Part of a small language model's weights: RMSNorm before each block.
Each number is 500 + 50 x the weight over its row's rms, rounded and kept within 0 to 999. Layers, rows and columns count from 0. Numbers have three digits each. The size before them is the row's rms in percent of the matrix's.

# o: layer 12 attention output (transposed), 192x192, rms 0.159, rows 19-31,51-63,83-95,115-127,146-159,178-191, columns 0-95
# v: layer 12 attention value, 32x192, rms 0.12, rows 19-31, columns 0-95
# gate: layer 12 MLP gate, 768x192, rms 0.166, rows 0-14, columns 0-95
# up: layer 12 MLP up, 768x192, rms 0.173, rows 0-14, columns 0-95
# down: layer 12 MLP down (transposed), 768x192, rms 0.152, rows 0-14, columns 0-95
o146 113:551502578525517564544566573458473543408404434511512555486401451512569527473428532513602527561501484509526509445511557438474503426489463553444512571549563508539496474484519436466520547462524620522531546476560505378463447466567510470476646474479411599573566469502557548531486465498569467451
o178 097:487431520608531506497446585459494542518612511627451419479468455592499493472413546370512598469560469497538451520534504479511525549425552545438584560562463560453543492454428492527387541453456536527513537488471453474516387423485558454544552439443528455462498454489452524517553495444434528400
v19 098:588546557488538538541549483507484579481616465470484491507494577509489545489483536590620590471399488424506420456559406492442541419447388524558468418546592567408553600545495529437510514571457522562569516529522561519481525465521515531572430475538595477484424423516418465432512474454515586581
o19 098:532436517516514427537421532514454446468428524491584612560497404562480537547478549498567451417553460491478531560446605463544520534538503427450481540487488552550442505539489453571566552480444509531516445447581438384538439541492611460510527440507463483585542519418514548478409449445407520426
o51 101:459537496460620562376536557402526577507468504412499440406438508422525519491469416444479529452472536465485464505517586529419474560506500507507429404501542523519599476395522432465520509491474486531537456524502528588511476518529479429450489563512511487411517424523486500493483527525542615480
o83 089:511487563455427512522512554512476416532468517402445488484525503480457500470579427582544400437468520530421579599507439491442469519596542438549431511502489482423536488552498420489501437469440470452444444514554583468523465540553488470463451485592540501494503503483398445520558481544603475537
o115 099:467457506512460490495482473563572580508495391540530453529501438457512467518522553501328478497538564586552600530621505498425528468537509558500533595644473450524530494530492601532525529465511500463552572540541435534393613505491463415491563464481526483496479504574468494486531480528601435460
o147 110:496468378499426490609569501421507470505582548461556496491505600550455509474579520565515465617414457534486430476443499391543528450474521604575490520510479477398549519467460580551462454528479477464487539494481524531518557539491448575454432468483480465509521459472484579534570514577495503459
o179 106:496546496523468507446451440577421478535540462569513621544504505525492610539490526435505485567565475563570495580464451553629473490385473471575594544462452517527416520527542487474506600453615466514469520463553472448568489374414583611574460499471429479566449511472568487551581497480393473545
v20 094:325512424613576506521394473525486485524511559552503472469486502498475556479547533468530546459488507422522438442569458579504477428437498417545519534516478449462541451497449453564495414490560551561504472426490565562566613496535501486485599582445494479519441493431610486456519484419454401486
o20 097:516450577515439415577524537454420446491564428480607488537543483525642487482457505509464518568486539474549428498462433494572487543438474465612595443532487529437560545523599564471501399505592469519492544460546555466513442529447514480535521538552524532567518461447526537429541448523396541511
o52 105:365545472429545469450494489478502498560454584493487531564486545523451502533503480471497549490465437564601495491513507574495669519508646505477479547411564579492478467543440505483462485565458468490494503514523494558565500562530497502494473493443501485349483555512461461502479505524584461465
o84 091:615468565540558479511453495454567425479537573524443564496542491498473497558489454557536469505528454454516551438497534495444480572485414588475538567485504551464405530547537603487496521492507501445523545562502473463543529445530417504417444534440474429587518437571423556652667473513465567531
o116 092:490539419384496551529549485492490527417535582421472529570550490435427510476508450452419534536540424412467461563431468515507477528518525464573455520445513534531516458504422474497533586377437480474490565556477454457398565435423536494536453574562505489514538541571441474449514489489610426576
o148 105:587541472525482478456463462529494570528527567494516474436487502546542465481502461489516444450528537435503572480546533484588396410571447484441495403554454438591519464499597514497506611491588435516461432497548518507566460431568500495478501492570505595549517538507609513489406548642526580445
o180 096:502430490613538489493403457559500504518338538499435475471451507451440530511556560499424540503504477484534461538488485429540439468456456596477485496541467504469573535450519515531537460493482492522503361435459512489498525524497515490525494522388460535452485427437548490504530417501460489553
v21 091:537444552452346513452415508538529410465551343467557517434480441544589382490440487555544463476452440500490444518490510474498501494508473518476526477522551508518466426498542575504485430460518437526432476568508476448471427517542578501507496483437522486444558546400488525584553553574508540523
o21 098:571548614502458554584534488475482459501423472590487488504497495475499512488510477504530465510444545452508461563477440525407541497553457473503517501538487475498477527545465455488396561513492504448382560480491529505496526396468470437447449545456584450513470589502504427506540417494545443591
o53 098:482421560453464506411478543563542526545518551503545560419529437532419559494512507426566511536475479607504502508515589518546558467526506598521519490517447490490428520472507527586553471502549589652603447409485499445471473468518613470505618391455437509543518402504544478557614532469504469471
o85 091:514452421616564585535583540563545486570463498434589457536536542503482526460482577480458547535453497561493449553449484434507495546465479440481444529475469500552515516496494509526548526509494522441465580582533488509499421474519504520517500526520507532598481478530485542482522471416539523554
o117 095:548538521485453531446473533555504511446508497488463532541495517542561448542456484471594501498651460526526558431574482430541451544427574500534569429591507419412559519491459461497460452572432501509513490566460504530480559502511399551509549495468447444508465452582523455417540476510547524419
o149 102:503579517460589394567484550460508618503543475502465498575442500567556487574470572535460497475498549399477526506446448514561479514462476528488442544524584452384550547564524498522418526491572441471489525445582471486504571573439477502496587453525443438439451468522483562402640414578443533599
o181 101:492501473492523549540454478439372514421564457519458423490449458535567446507496449487550600451470572439503497449484522538492470581465461499556526498418583429529398415481552521470573565505412529476518421508462505527544431477519538486518491552476477609479607578468451438539487512539445497605
v22 097:461519569439538402509447517536431528565568555507504537499494548498521464484547434530432470514584480513493517477469470505454442558578392501539450511505430463441445538500523590437414502489516489548514528504534568606493627493525533529527463577527506478550429531490486579490491451384582548454
o22 093:515502499564541572553511544541466517501468420447521444477459439467531472464523485503583422417596522504456559549445470566533474418460560497521546516526514639480478430545542490566450518431462561532517460542463476404425401495475526482414493490515450487574497470524472513459512525566476499458
o54 093:521515424528500426521555520508540536501535462540553516437513481484538541482492499486443476419494530482463440419520538449515500576502447461512527413501475494541412415469454583568552460485524446490441549537568433555536515498538370560514536491468554550541586476536479553593370425447522454450
o86 088:534484367443502513434557365474433542498545519577580544523487522440456530506514508472569454520494380566518517575496591563526527480529482574497518479562537418477489505483504443361469575514479455554537479532526442466537457501477591539496440494569527457472423496470540493513412533554507491512
o118 117:442516459536469412534470427416445511460498546537453373436652470605435515588477516564437481523501530511582459516426427568577527487517501493532566512455514410482566527512407506449399448536547452477419590504490513561520485507488480461436505442485531506473485533468501492460455425573421506536
o150 099:594497483501479482517457508486593521464491441563508546473423521526480508502491441422544540479520534438496530487457434452397561460515516508408409467551549475436492519491488519495522533490483618520623552452601482602449629451529516430502558460465483481476475533413534448466372568435539495548
o182 108:475456588465550543491459480547459467542440486512458542512510605557588421468525574506568534545489514534479441616566538467458481598574470473500426455487466529528474542476593516470617533505541557492507483484465575395482538434514525518488490468503496549541465485495530632382583510492484544559
v23 114:569548541501613481559600544574518529550507535473490530491498434517443540601441455530525507476504539429515531491411561506468515473431485543535449527493608515456539502466496528527401447485553474558474476424494456507522460507527475480471499445470549488497527534480413397510518428524353480499
o23 112:484513521498403442477554441513508514484420514498541489444476549524512479536565415535519513532515486467480418388540529472531464457553539554496531467441480482541481478508445560456505529568541459428606438487461576529519568528483568526505509515505499442590450480412469491470624473457515481503
o55 094:518447488491455601488460530411554464522446528446455408535525481439508465453567547497485380548481579526561439438506429486531566543484478535534570508599538490449410557492542480517538428438415447524456478461571388502491538419488485438468467426541364462444510430553542498504413499525564522474
o87 087:455482537599571488477531516589446492346459502506548492474537423417532523522451483494536522514469549493559454581475510525447505440473454463470469451505524504526515502452458446542445532456411533448527451405430508515543477435500434525447453587360545509468466521470480554439551437465470488468
o119 105:519556459530489518526521504489440484476582405568402603527530476529549476445446551440522408463482497438451455585407534514460402524516597478508453518490476394510486457494624497428498522421430514616551550412462517544511445477516479483429536502542454543468483460470578533539433507538537564520
o151 102:455509465516527456541453567513469474534561498467576570473463514603455492535399576556530527467416403490631547483425497524511483448537520543561471496488507524529492469499526509529564461427558480511482503508530515489474560503539461479531643596491475537510547564536475471416570430494489463491
o183 101:475454487451593460609469507442491474504568455484532512544515500548561489499494421424495535578554532467504566590477496565499556575537501447507469468497588558549499575517449455515500541524632471458458561509508492430501517528460491528522551514534545519373502501476503535452546534529474562553
v24 098:450439567511549504506523496473502538487616510451540494598492592553457498460509524475543564521579445491492496478569505542509502494457567496605531473542514497561465542475517491479470600405437473398388512602520494467476569481517495516540537499527452445493436416563460542592528476532576450480
o24 090:571463551460461525556594518592481524539353547513399523493491521513581513530521565440553623444436447468486509599506474516553533470478474493398488454496515577408584440436516468520417456532457454610494500427461522497510530545516458534383467556525526494440490476518559525453512582432465549591
o56 102:394484496483496405486474526466600414526505524404454433503562531516479507486477491540487559549421466528561490547491424477563525488494495432591558559454480464585401542424372551582515478476567516469461547493466444540501539515508477470523580497562528438470487544498492537549636451546449556537
o88 099:530518527520566517508479581498509478489496531539624532432382519478472446514449463516535537535518464509568518514519507424531576484437494563542467537487344514494474411479457466483598463460436556555475546524541498551486399501503593410538539527467497515533480507559433514401608453440495580475
o120 106:577456508528571436528452457509488541571559472548497459513383430540485576487459409533527449503561490521394445438456659549377585466564559522455535510507525458525480475523480510514562433528422422521539465456494562468520486516526504492545441513539568519426537510464480493502405590533521424555
o152 108:566542485455390514545545474418495434550589489520431474521622553476500451449469484503387557514470523507501581555513440553552515491593411445517458489448511497517418503568447504454535534457539477531514576536490490547434524512467482521461442569473556537504544571482446452564442521501439527442
o184 093:555539398542464507501483487550472427448444499436472554402532538575434455512541543573542461487500542446579481474542430458440452517492492442479510469452496494509536615554579496473511536488521514521566471545553518456492541527519392530494483408432481483562416467540575465560518491533540435445
v25 101:567570543611540547535490513574604539497534469439536570505458628449462387475552442439450618486482569580443492418533331488509477538433502526587496572480509565511406388532477479581502559480565496502483466437506584512494495482529511469481536488501491473489493555447518526479496480389560535498
o25 088:450505421535492380492536567504471555541532572466509518545434491671514469592509530571541451485520489523469468427443584457497553493530517479446396427582504445432551559457444482564473571479565452465480478462448499446545440479596546477526454511483476484471511554575448507508515418481527587516
o57 106:463463461581500492384508445473583450491473508499527400535584488534533475413592547506441551532482479425507506499504403576499513419513409466587493467447481466573528487554497535415515507518483435558420478411499417487484622552481358477479503602480535515486449402508598484427467587445555458454
o89 077:580496447356492478461437577459497478437452460626468520523481516481491503556434498535498542442550544539441549564462542477581514544515449537505545524561560474517441475506482543480440546444545507493547442488408379498583471497384568586365555445477479447519466502477508456451565499431495479554
o121 109:516478620429452546479515575527490487464454405499528548485413478490502516384451505478600498421499473547460506566512639532401551561532465426373503460517546451475500552519506421390503467519428532505604485571554575507503472411461471524550516496505499449547483593567546545567489519465454475507
o153 115:388444470578537510492513420424544499580528682484590526492576516464449494482547531584408517575467503463438489516493441463500465496512482490529581552475461535481522410433498600553458512571487521491473543565528488501454537466485474486483367423510561504447404598450483604568507546529416459572
o185 101:477522468507495473627441474552501522513547542488462446528526403427507475517453535503479514443541499583455519531411525479499456486557485503486552527464447548553389502383581503540521506522444548522507387547477563559442430519525440568547539516482451589435596497474449608570433382454554444529
v26 099:534531473509591555475424483526496504427516550500587517517409505482472519493436397518554345481560462496508511596550560474502484492540536517521501509492538511558573525478425522495465426470516527450530574470475495605595539506491515534491515542534554453502489611516452485506468561472523573513
o26 110:540529532507399459411539524462432508466522321535440555530396437453512518521490479477495578438475456548508492359533551442497498495494618445474443496548575392474528436455478440463516489522473520532587500411534578463537486474466513494620477521441426484497522521564454536427439506504518429513
o58 097:582520576499568462570463443429525472514467497524558375533450537536457560577435528438469437564507596489630509547468515530414477524454555471524550533457496537503522599395560516451520508469526552476494531524532528486533420600533560428496515578539466534505504455479481566513464519460467589462
o90 096:524589425504524497484533522495452501444492572479533509505520448445421389538457463552501520506433471495464469448567504424415569490442520605509535492479446468510532524434462461516436511517501494466461545603465534455614450470453515495466600486542558539533462522497470452524495416541564469476
o122 124:386494424587463532464496517476516485586556607498517466509590502494499439512504589515442521488472463479484471524528456472537425600493529546586477557416435545541475493600597499471497446539559447514479497514482520474483518537568387525520452502484533462476439494474528512540470441528435489499
o154 088:396447459490556386488486536468526573486530454521513513554511553607514467536556492473531427482438561469505499592503492571543494486521391548423503534536489507519529474482502476547417522510419455538539474485481428499592553472544530570410519500584560535510449522522534487547543404423546503447
o186 090:581499568403544559538489511582484536475396421448435526486488522543558533413462507530512471528600572489440568536518490454550553517430443412467551474515571509523482448573442488505553580525474469536496497401544478579379554570481533488444505571481485557501550452478604426517405473512506507440
v27 112:521501458395553581472455454501485487489479470465526494505424559457524565589448359566532538532547514477453496466565518518481494510499403486427445496548540428430524472490455396439444483544497526579458517547617445514496437463492555519443493503521561511501509493467396475537530561428493481378
o27 106:630490509525489569436439490619514496485515414480427556429431428424508508512475598476560524440528538564546550418528571493442501536472557550465464508582482475520564475451508451487498459532500542493518458480506529501425531468550576439602566522521444549557530460535549458510545591576535496425
o59 105:592463496408484552499504562554422546385478486557516600532377440461464445472461528426586460492520504518423534548560591489459511500501516491421469491524450480435487533513570418501430524530482565500595618524467556409512447550504530489517564453516434566541560510510500565526418493548504561564
o91 100:468465588520561528517496543485544453379446522442604475508481463506498573511450490490470437406428543508543576564403453545497478486433450510548447440488561422561447431526583516473552461465346502493454424453478440515479485511508547524574493491475437432497525499579492476443621445570499502553
o123 109:447508438508512511545557465473488451592528604530478422372595499613555512589549567518432571546516528463411524506485366451518536429519506504616568551448490497501484466524419516468553527469489465492448509536440415583482551597487405509481422425478568512402529559437504518490477505401463505525
o155 110:440521496548528483522451464457471529535431537450491455478629567470495488440512459561445569574573455479426497530487470567543480458492447520594492510420550536547520585552451513499449501491608435472404559507529550557581557461411470508454507476449482491440416434503540457533501429468447490546
o187 112:487505433505518421582545467400511528572517446517546511626445527506459470453489445525472507497497454489602469395458568557549490452438483505416455508493559594443561545490535532538410439554526505461526460463461375500524398470466517464467502530595566442449503503552456516441511549490499500460
v28 107:634416507421579496512477529579531466423512440536507496427505452500487477571541577489656530444517504553513500506557487510535577506601496588546468516518553492505524487418494523529527424438491472502534482533584381429454503506481519531520444533466535482494502534500541424457530542539559472465
o28 098:489494521434564529505464561471440467555568436524464534540438455490467420598454533408442443433463517555520483462500550566464444494395474449388565473543520461419462488535589477469482592626427511503557422483542495497481426492510585462526456504469541524518551511473482514480548543420572524466
o60 116:524463582481519495515449452541538488418517420540468570531500498471531640467544432473552450531538456470511553504539569527448457498451548551407411486528551481487462450446496476533549475452441594524552436539495523514455472464529616547513601531480472493497505481555423472411499467497563530475
o92 091:501561420463619522421501550412591541523475511504578538474426507484484446500506473577485558443496474540514570459536412513427511442401545499608478476512461557580393474448477484590523564487460566557558408484506500579487465431460505509494454486543509492507533444522453567536604470476427482492
o124 096:398484429576521494509540493454515553477481576526519482449430481526522547449505473529563572542436530427487470467523529463488563518556473528499445505417542401470480533519442606520473486482494458475406574446517542433492574534472519463485503572532442523533473470453492555594640486526451447498
o156 089:562568523464436608467574479528535455547467470491470492552550493583505558483443516489467446505470440526597453418556545578497597586514515431444529534534506511499510501438573571460472479446469585545646477490511500494541443493494513545502532466493583501513452536420519456483571544482532507464
o188 092:449540578473504421515564457516474536568522441423475517489496543523580464475527516570531518453479552498466432495536516489466469495548481516441473420456397482520563530552572532387525516507497615486496419490486615453558492429547486527529412517408584567465510539470571541473507485499612501472
v29 101:465496553499454515512550590440516499489541394516504530494539505538488523521539504548450485507516457506524511444428469480488430456437588601519467515527527471524448558554408542504502563603470560584457493487489513451508412475571416547500552570507524492509434453539463518455473503571531554569
o29 091:481561547499475492530505453510472522471581571465444493485645488507462447573503503500398483566514491467597508503475494509475493532586422452588464475475487465477484518518547428550527491522625497536510479610500442527487528446401473432531473520433517488523536374551542489517495502480473402423
o61 084:569495542517531431503481440541579436532428438564595518469476523462448450489485503523481442451488473507594510456474528461521518489410547453509529458558526585557466528449506487493403522443503539420533482480599498473555517507504502482440395481535455473505518578622424524589398438514472517512
o93 095:505525436576456504458514472464466530512594586487461395489577424370476426499553487558491537551432614486527466515553557480458511485484464482551582470498557468455487490497527518591452508463475470473507497455475530534428573526547487483464448457542462450494543479525573518554405599469420450550
o125 116:583562555527537589489455529546542520488545451533444499557432477430578516515499478480539458461473553505481566487555578512434433539432514405352491535568508471458508460504457441547505466483423565580474448514503455504510415523482527578545554453527416506481434508456461565466394494491515519430
o157 127:416435405443497527459516570452478485582478502383455488495566534598500430459501475531413478515514414492520477505533435493556527497573522554519518502434487539576437484564452594471452427527596359489482567470463523429542532523499442472439524462535477494475533486447547481574429484528474460514
o189 091:495509533419481470530538496481519555562479437551454565508397554509475602440423582510614463459512481420591536445522501467495553552547559563448494461520501513511555481412496622373481547527493479525655485443474433499532445490599594527567643474495520522527423504478557491459637546552575529541
v30 100:536414475427452454523537447457509424512431486509463395414481472535566517496571459492556469485609501506472504455501524512544570535551559501384491498505539523423429516511508520396529559504531490518552537468505572503413526515531415483529522516488462565442459484463359508438506420426594457389
o30 094:567446564578498459493531548550479485547417539454492522501501483412512443411390539447469480502472545454454616543440517445472497574465478452557460373522511525530584489492469562510549363526517512463498531526544514488540579542522559502476441458469553499489482496525510494533558483530485570520
o62 110:497503544460562474567385510480537504412442433557412435556392489542532513602540557444529443497577544576555517479516591549414453514560522517413500439546543542489470470464511507508485532436483555478524398461522485484480478452481542483508574480485498450466573505476448556524497478510545550486
o94 093:425506437463448514427498491483519481490597533513562539536480504383541524544461505554526507486409506468466427443471505451574503379493447484520544546414477490507466486505510538479499551449423468498481453598430501596467469551515474456492448493533409411524503474525512482493330607471543388578
o126 091:545481482481631540467468479433516490539484528472524486463560476574439447551502539460504522491503441594520496558530432486505532579452498400538671505534492460552467415426561462512440489485421451434440546491475469499530536573472398575553545550433483561520478516482498486439537542509426585568
o158 097:569456436511533398462458440497413509449534465533561504542544484461518482524431417498469459444490517375537498511558493481506534469442482464526463541591476472464604399512488468548511532599528545513462552484479479498488496502541535419493558490444426458473460553572517553394542494578509515422
o190 101:515528503536355445476574509464527551515546480496497533462467462459496602517548611473488470421538516499474455423448515556540422511553467481486453592507453490528488590520564491551559458517455536556567418586521490424470474464533477466536526464495458463488559499588551499468535443367436422488
v31 107:526420524514471543511510509579532513462525432493433515486391390465522505572485564491401506510543492475521540522596554475531495492526475505433363539459467558460504521478490386583461523468540541414534496598608433619441574509508482471457474606493425586528527522557502556459504509449424525479
o31 101:587481490501576517521491581547488532466530444568508492486491444435416554484439459548597429556529483526464534481546505535425518452449584557486458481619542457504454479411552456489538455516462519537594551467478549449454364561452598569475534449538480514562521414499528448438529530490454457439
o63 126:623518606488482616461519498543481511480487388505505516523421488535428544488463532445565462471530584497506528452489567514462444489450519519436539483636579531379577519547487477549473544507458549509555423460500508508486469405519527478496592448477490555527552584474466518529589560523563567443
o95 093:467432438509533515490471536496502464496529562499541455560604472494433542433487411462462600444482453599478412449431524529495488493569526477533466461532463505516420566514499602481527451427587375489430509550493422397528490537516529542478407494462470491406489490511478488493442480462538463583
o127 093:519468534501405453525503528582508512506490486603434458503510542528462460509498520469597550507518475512468409556364481502539488536499529474528538575446470513495503577460509509286461521447469407566568537443467550459543433425530535534497486573537557455529573474513482510587521523464575598497
o159 102:489536474535536457503514450439463406532567621488571445499509502500486465467498457525409545534461520364532565519478410417503491447595488529514512514395406630529485476553450588530521554481513604511476517530503497591535606542513398482450427550516454573516570582471435538517491497470546391503
o191 112:505443460515472495439453465521477460517501575449481548588540519483601616529442554443475505565531524540463450556516615520500474452456511452507421508465449445553476428540513444522514464522519558479429447551555528473451575502504524461634526579420483481531441447461508598448489399494465483514
gate0 104:441494521393528485466566559562462437576547489462568500461485536478417590484525446561458566596481530576498587551527514458445524487537448471537394473472563475508558484512528614528457531466464412555516589603448518522469538450517534531448443451471451475505485539473465605474513436522444537463
up0 097:440506562490444527464494496462491551537591435493468475390435465542533532435642525540478461488459446443552523380478537519500527532487433474518449491508486483510531489443474507478442475361459496519523507476451523507513489492629457530533538418475520428563509471513454440534489477527455382534
down0 099:496423461493519396537509466544563463504529476515510538476443427506481515484473486518494449586521487463421530538514442450483506587534432715495560467493499545417529481454506541545475587576556438494496517561523591578378532496457489513386590516506547548468461542472406539472459514463559503406
gate1 106:590488478490464515534454507494516510483472441535495489419493369466455472545541564547546422524530480474579534515530632456522581536603447551500468520532556435465528501430506468473468482542533456538572556641593415544453490554489504468421440474581482586509488481478508481534603500482534565480
up1 092:497519480523528495549502508443444507531551638512509482613505622509530499424487499507462476458567492489480522479515465547401356500501550495473555480510487483505463436613475451480473529448549466516473436376488515491562536443543536529526545496426459420461584526411473482506479513462489499538
down1 081:514477463478450468518503505475514493525510531505499450417536415514465458525544537536462533574502451441500505566511495477579577495597436518564460525465500484493536513429479525485477444493555437543489595602525429518487544570459445488446363495555533544507462492456513502532573460480462534482
gate2 097:549551407417544543403474529518502537502474520533457422532467528590512411421460541544477556509485472473567491579449618581448494467478473483544543481519593447582387430509529476582448404431620459590449464447462486503510490467482598515467606517554541459465524505443561496481546477580539518490
up2 096:491512466504558505469539472478516485491508487456508431472498436601543498432451537529425569553491506524509570429658432457529524461477550469494484449570459538487506476481505552425439443505483522579548417533575530465601505498520516565500490500528529557519458464558527478543530503430553476492
down2 097:516476571472499485515540453542469488495382629592461492453507543534498538459542447473478524502494480593490517521515569510424460446454522516509564463469466425514559594489519524478566486487457588487614562507507474413592509443401427453468485463525392472590524472556525476479642382429519365447
gate3 105:430422483481454447542441541531470502516466500556515562577396433434472535507551554552599530558510508582507485430468484386543482414496576499529517453607478534423485368519514482496471461490550463519347470500494409457405429488481546557517596494548514414559530475529473471474472518580414501482
up3 102:462453427504479542504490521565434435491565605506577599559548481516516447472528492569526496489431572444544408560496461429578483634502471451471592497567532449398496507513536533488544555415427558472543513485451528584498541470494491498446505562521607555522539479513595573494509481622517507511
down3 103:451442504465484449490427421568449464472397476523541479500538529552490504478526520487465463513498532515540439461451573465415468490522510516501524471427466464452435456460537456556346534428471433541433481539412526581511442512465516539553439642494520531432543480481416538480441587568519507406
gate4 106:507521574543410547486503512559483552498547520535464543546459536532514477457501543427519543475455447591447472488434562518498531502463385546482544512403530544439449642484481484501567531527541453530486473450522542588495537481458570535594499521562359386492556500476445471534583516487553418533
up4 105:442455438497439413455573511497478518480554541571444514526480570494471468428536575461449523475580457555486560478474527352466461448473465513516445499503417522597467452549579506486473526560512577545477482525460517500422549544470480443483493497486478473475572585453534420506560449536452511433
down4 107:492463461480447436587442519477594516464524432517448539504473471595571529506429475548546562513480452623452533505562512466508514419550486441598574533477450558492466478563463540544460545543459415478490516504464482452456516408571475398449513512524523560462547407501453448449531543467425443495
gate5 093:472549495514527514372509452517495472523534464514381528580525458455451460467484480434489567416478433561455496530490461480509482528536562502495511503546482499491411411584554624487566503445532498465457563501576451554410516412509552435471578493462454483592457498531462451465461455442579485501
up5 092:555542542527479433517466429499540592471429570476550393526553434487516406443433500477456472465482451547497459515504536442516482563522510486404560453578523415507468514435461533467495472404532571592516526505547435452516471504527492498638460445468518455596533526497542496445589507456442461551
down5 096:441399576562518470523547524425526550384572430456518542476516543529498496456390446532564608601499497519381528494479432482457540468469511467505509570562413491531540457499532520502493512537517457473507441528530554490450422588523526519443533546400530500525481495518555529523591508474506494535
gate6 100:530487495459572594482465429475424563463481568471449496507428433558408515485419616561515556443429492530492521482512502474528426479544455476461496449401468594577563515416492471507555512529425650580503390479442508476461484498484528524512583602493421506487422491464486441604554467592389482554
up6 097:483499538437529508481508503401410481465515597514507442506527500441505523531494474538500511440466429401516512400488612533440465597510553408487559478472489572487565483563528510596553473654440498493515536435468422532538394544475505547493590417545401490482491483367461533539490485570554485490
down6 099:406598572545472422454561480567499527438522460503388488539537603498519521602459523521471550444591510482521440481487557473433429484508443540448460458394551466524485473472575516552543546475426480519487533473533551541481487577514498495502568529474450489521500486415563459565408495554363515514
gate7 096:461588504445423456583500416450525496505513515471500463553562488461510486484529503490479496455520553455467473466504576547534555443550541371524493516547513429484525516494447601533446506513446568489504438448542393493501456551458476487554544450507547472516570515502488577467586518502457471509
up7 101:440484422472471509505473503595525497520564527540540479524541428416454467485449456529535574538473508451520617510518547545513516424463395494427595533474513487442447528494572561456440538447475472533543547474537465532391441424438426527585438473453485523561519547473483423383413499470483533399
down7 098:501476453594463468543588504487511446511543615491514557408585480497487454516470498492445436549473468505447542504576435424514472382502442504609471552523508531429620518519447370574556456365436488520497425446506468495472546488431627475580511592464541522562533522462457516504387511430519520515
gate8 103:487566497548554549507562649477550491539492506511419527447597607461559498514536526516414533476566439501574529541481458540371523458393514456511469415589559449502550552527535506475571439488521470528549454543620499475504531467531627549511425563479532444547580518479445502464399568471530506471
up8 104:507496599503539565610528511491453469499546557475556397559529514476634522465486533558506479479484598502480423474547357552430520460545510495528456518455559447455595501509587622551496462475486447459472444600437535468587499485548581523484583570422492473486560488513568480479368466505467493498
down8 105:589528425599590442466506412457452495511483454558469548488489495535413492536500475522556548559546506505428523563458528476456484507560473484497450453539509560397480521469440476482403484488583483514513486451421579469508500624495536529556452383501463621490423484496519516518544460519488466598
gate9 092:427531572491486509496430505464452498419553548466549461562434512575449525545442551536498467351528514528501546418496465446503443556389521531470494499449532507530468564505527485403463493457501544606492436432366518471555537453550486547507521513489460472405490469570461395558533566522501557542
up9 102:560473498452528539531506588516481535513463463604522446532502459470468577474513440539511478495492562564466543433493570473514543427469513508521498651540482419566537400411519509353532550488510491501456441575573470405520523481476417459523498488521532422560496477545406502470579511578516552565
down9 101:458482493529543533524459500483449533522495579501563468376557488496411464445521434483473512481548486493542570542480573494570453482549505486509487471531429461546483440444404556452505493607504533494480493511523401521473461438476524515521528547548473461493464442448443463411692533494502481608
gate10 095:502520587467444483523518606495485446507465531602495434531452449554519546455544502519537508481532528599428471565374475485493491465540486561570473470517476459457515460437433549511500475566500546500535442400509575415431499411471509481483417479417632414509476528562423410445522513519499542546
up10 098:527488413445486456530469522483470599514493552520577502539486569610512532476527422546484530474540506444540507524567498435431526451534422579562541469518457476499433523437406485518500558451425471491579510466397469616439520481500482455407564444523533496422489444533423493519537570583589579464
down10 098:410468527551506448466593436501543499509453528522512500564493491564578526545543548454453498544590531457514486468476489426477510383501536489494515545454492428464504467464397530548533476526609482453532487552520513551387418462542462547380549485539494511564507477487532455527522465503419555516
gate11 099:498517463479511537533599472488576480427556552604481498498456586481468501429571519534439596535550507521447472481459506479510553505560541568488422607489481436411503447378464481472607467374544521466521436566409467511470500542501525559466484468499611504493491433547555536458512476476523484455
up11 096:436541560485437519535522557458506430557546443467527557563503447459461579525552515601569468479496490487517439476591580545526471505572550550415517480528562503508364471422401515565529631447453501446466521552470476526555452462493491466552499448462628487445500421575439508449517507377502502552
down11 098:553519492600431497561529543524441472537537517532501503505536452442501480564542412488437520493481550570494515537531538459382551479569473510576512505622521523593473486577428454491473499537512518635481526524489517622534496492573519495377468452574501472557440530566521532460500498492465468462
gate12 104:514544423516484596517457494564546445437489464424478467477393419654461495494588566491580456537527500468579612497436499441463465510517530510559570556557459480518518440462537568481384538492472487574535510405567512483460515575491518449417564496511481414477451522559489534400598561532571453489
up12 099:615450499618485532482581555550551556406472541601490471464509575515516472459516404509533478504465570472415486465571570554480456505569503484499546599520446457492553487504442474558514579519443582535530541552427411531459561530472470463523429461424452514452418514450492482512546501428528454447
down12 100:505464420516517519462503574442545543560442441468477510479503529582543513504465534509419499562515474495502416412528425451454481430499559424451490553491538517577512468574497493502440383505512453505459484579503529474444508457528511494500431509612540432515474476405505517488521570447529492515
gate13 100:454590467442361484560527477490514611599494535571466568483513425477551501429550468512524436521510540607554564452599518515470532523528482490532456572465457537468388587513462611550570551517424536467537480469553553486531413508449486494524525470557597496413519486497430452507452495563458515508
up13 098:462554458514523497558520478473544484479550508454527507532502557492485573510471417521540511434496516482513477483566448490514516360497549523422431467470463513515480507477520445428462499615519464598510467444538524573541591461527530435513491506496595508575510488418523454540616535569559473456
down13 095:490504484497503513518503522512562521436532509589480458455460558490625576425581426462409410533457402516541481559395506458575579475460424506460554498439479617481458523483480617553519514493494571473490523455504526487519496413564630498503543562511515448525475513506556604513627535555444557516
gate14 097:493474512529594498519432418524473546545524547439527511454515544563459498490517526539452416444525486605525543400495460554556490436580484450558566434529532494513479503461362440589511591441502581416508445490545482475494436514493460560505495523460555467446501495492522544405476576468618493501
up14 101:414589455539487606540519530510557477590514476436542582522504557595506540515525514518531426428516506482514496492462524430451550474451444559541514505574445536505537530497453419524477492520409506503478423515525496419518489414548437580566474480459444533555509461541508556497524395449465408432
down14 099:438480493437474480483507458418479492503451525395594539469637525564459538531551398521591383498443522581396446580498474451503492491484431562487473401481485544511539481548486437527576559469464486491412499464536412471463453518527504574592447512590437551529541501458571599490439465499536426432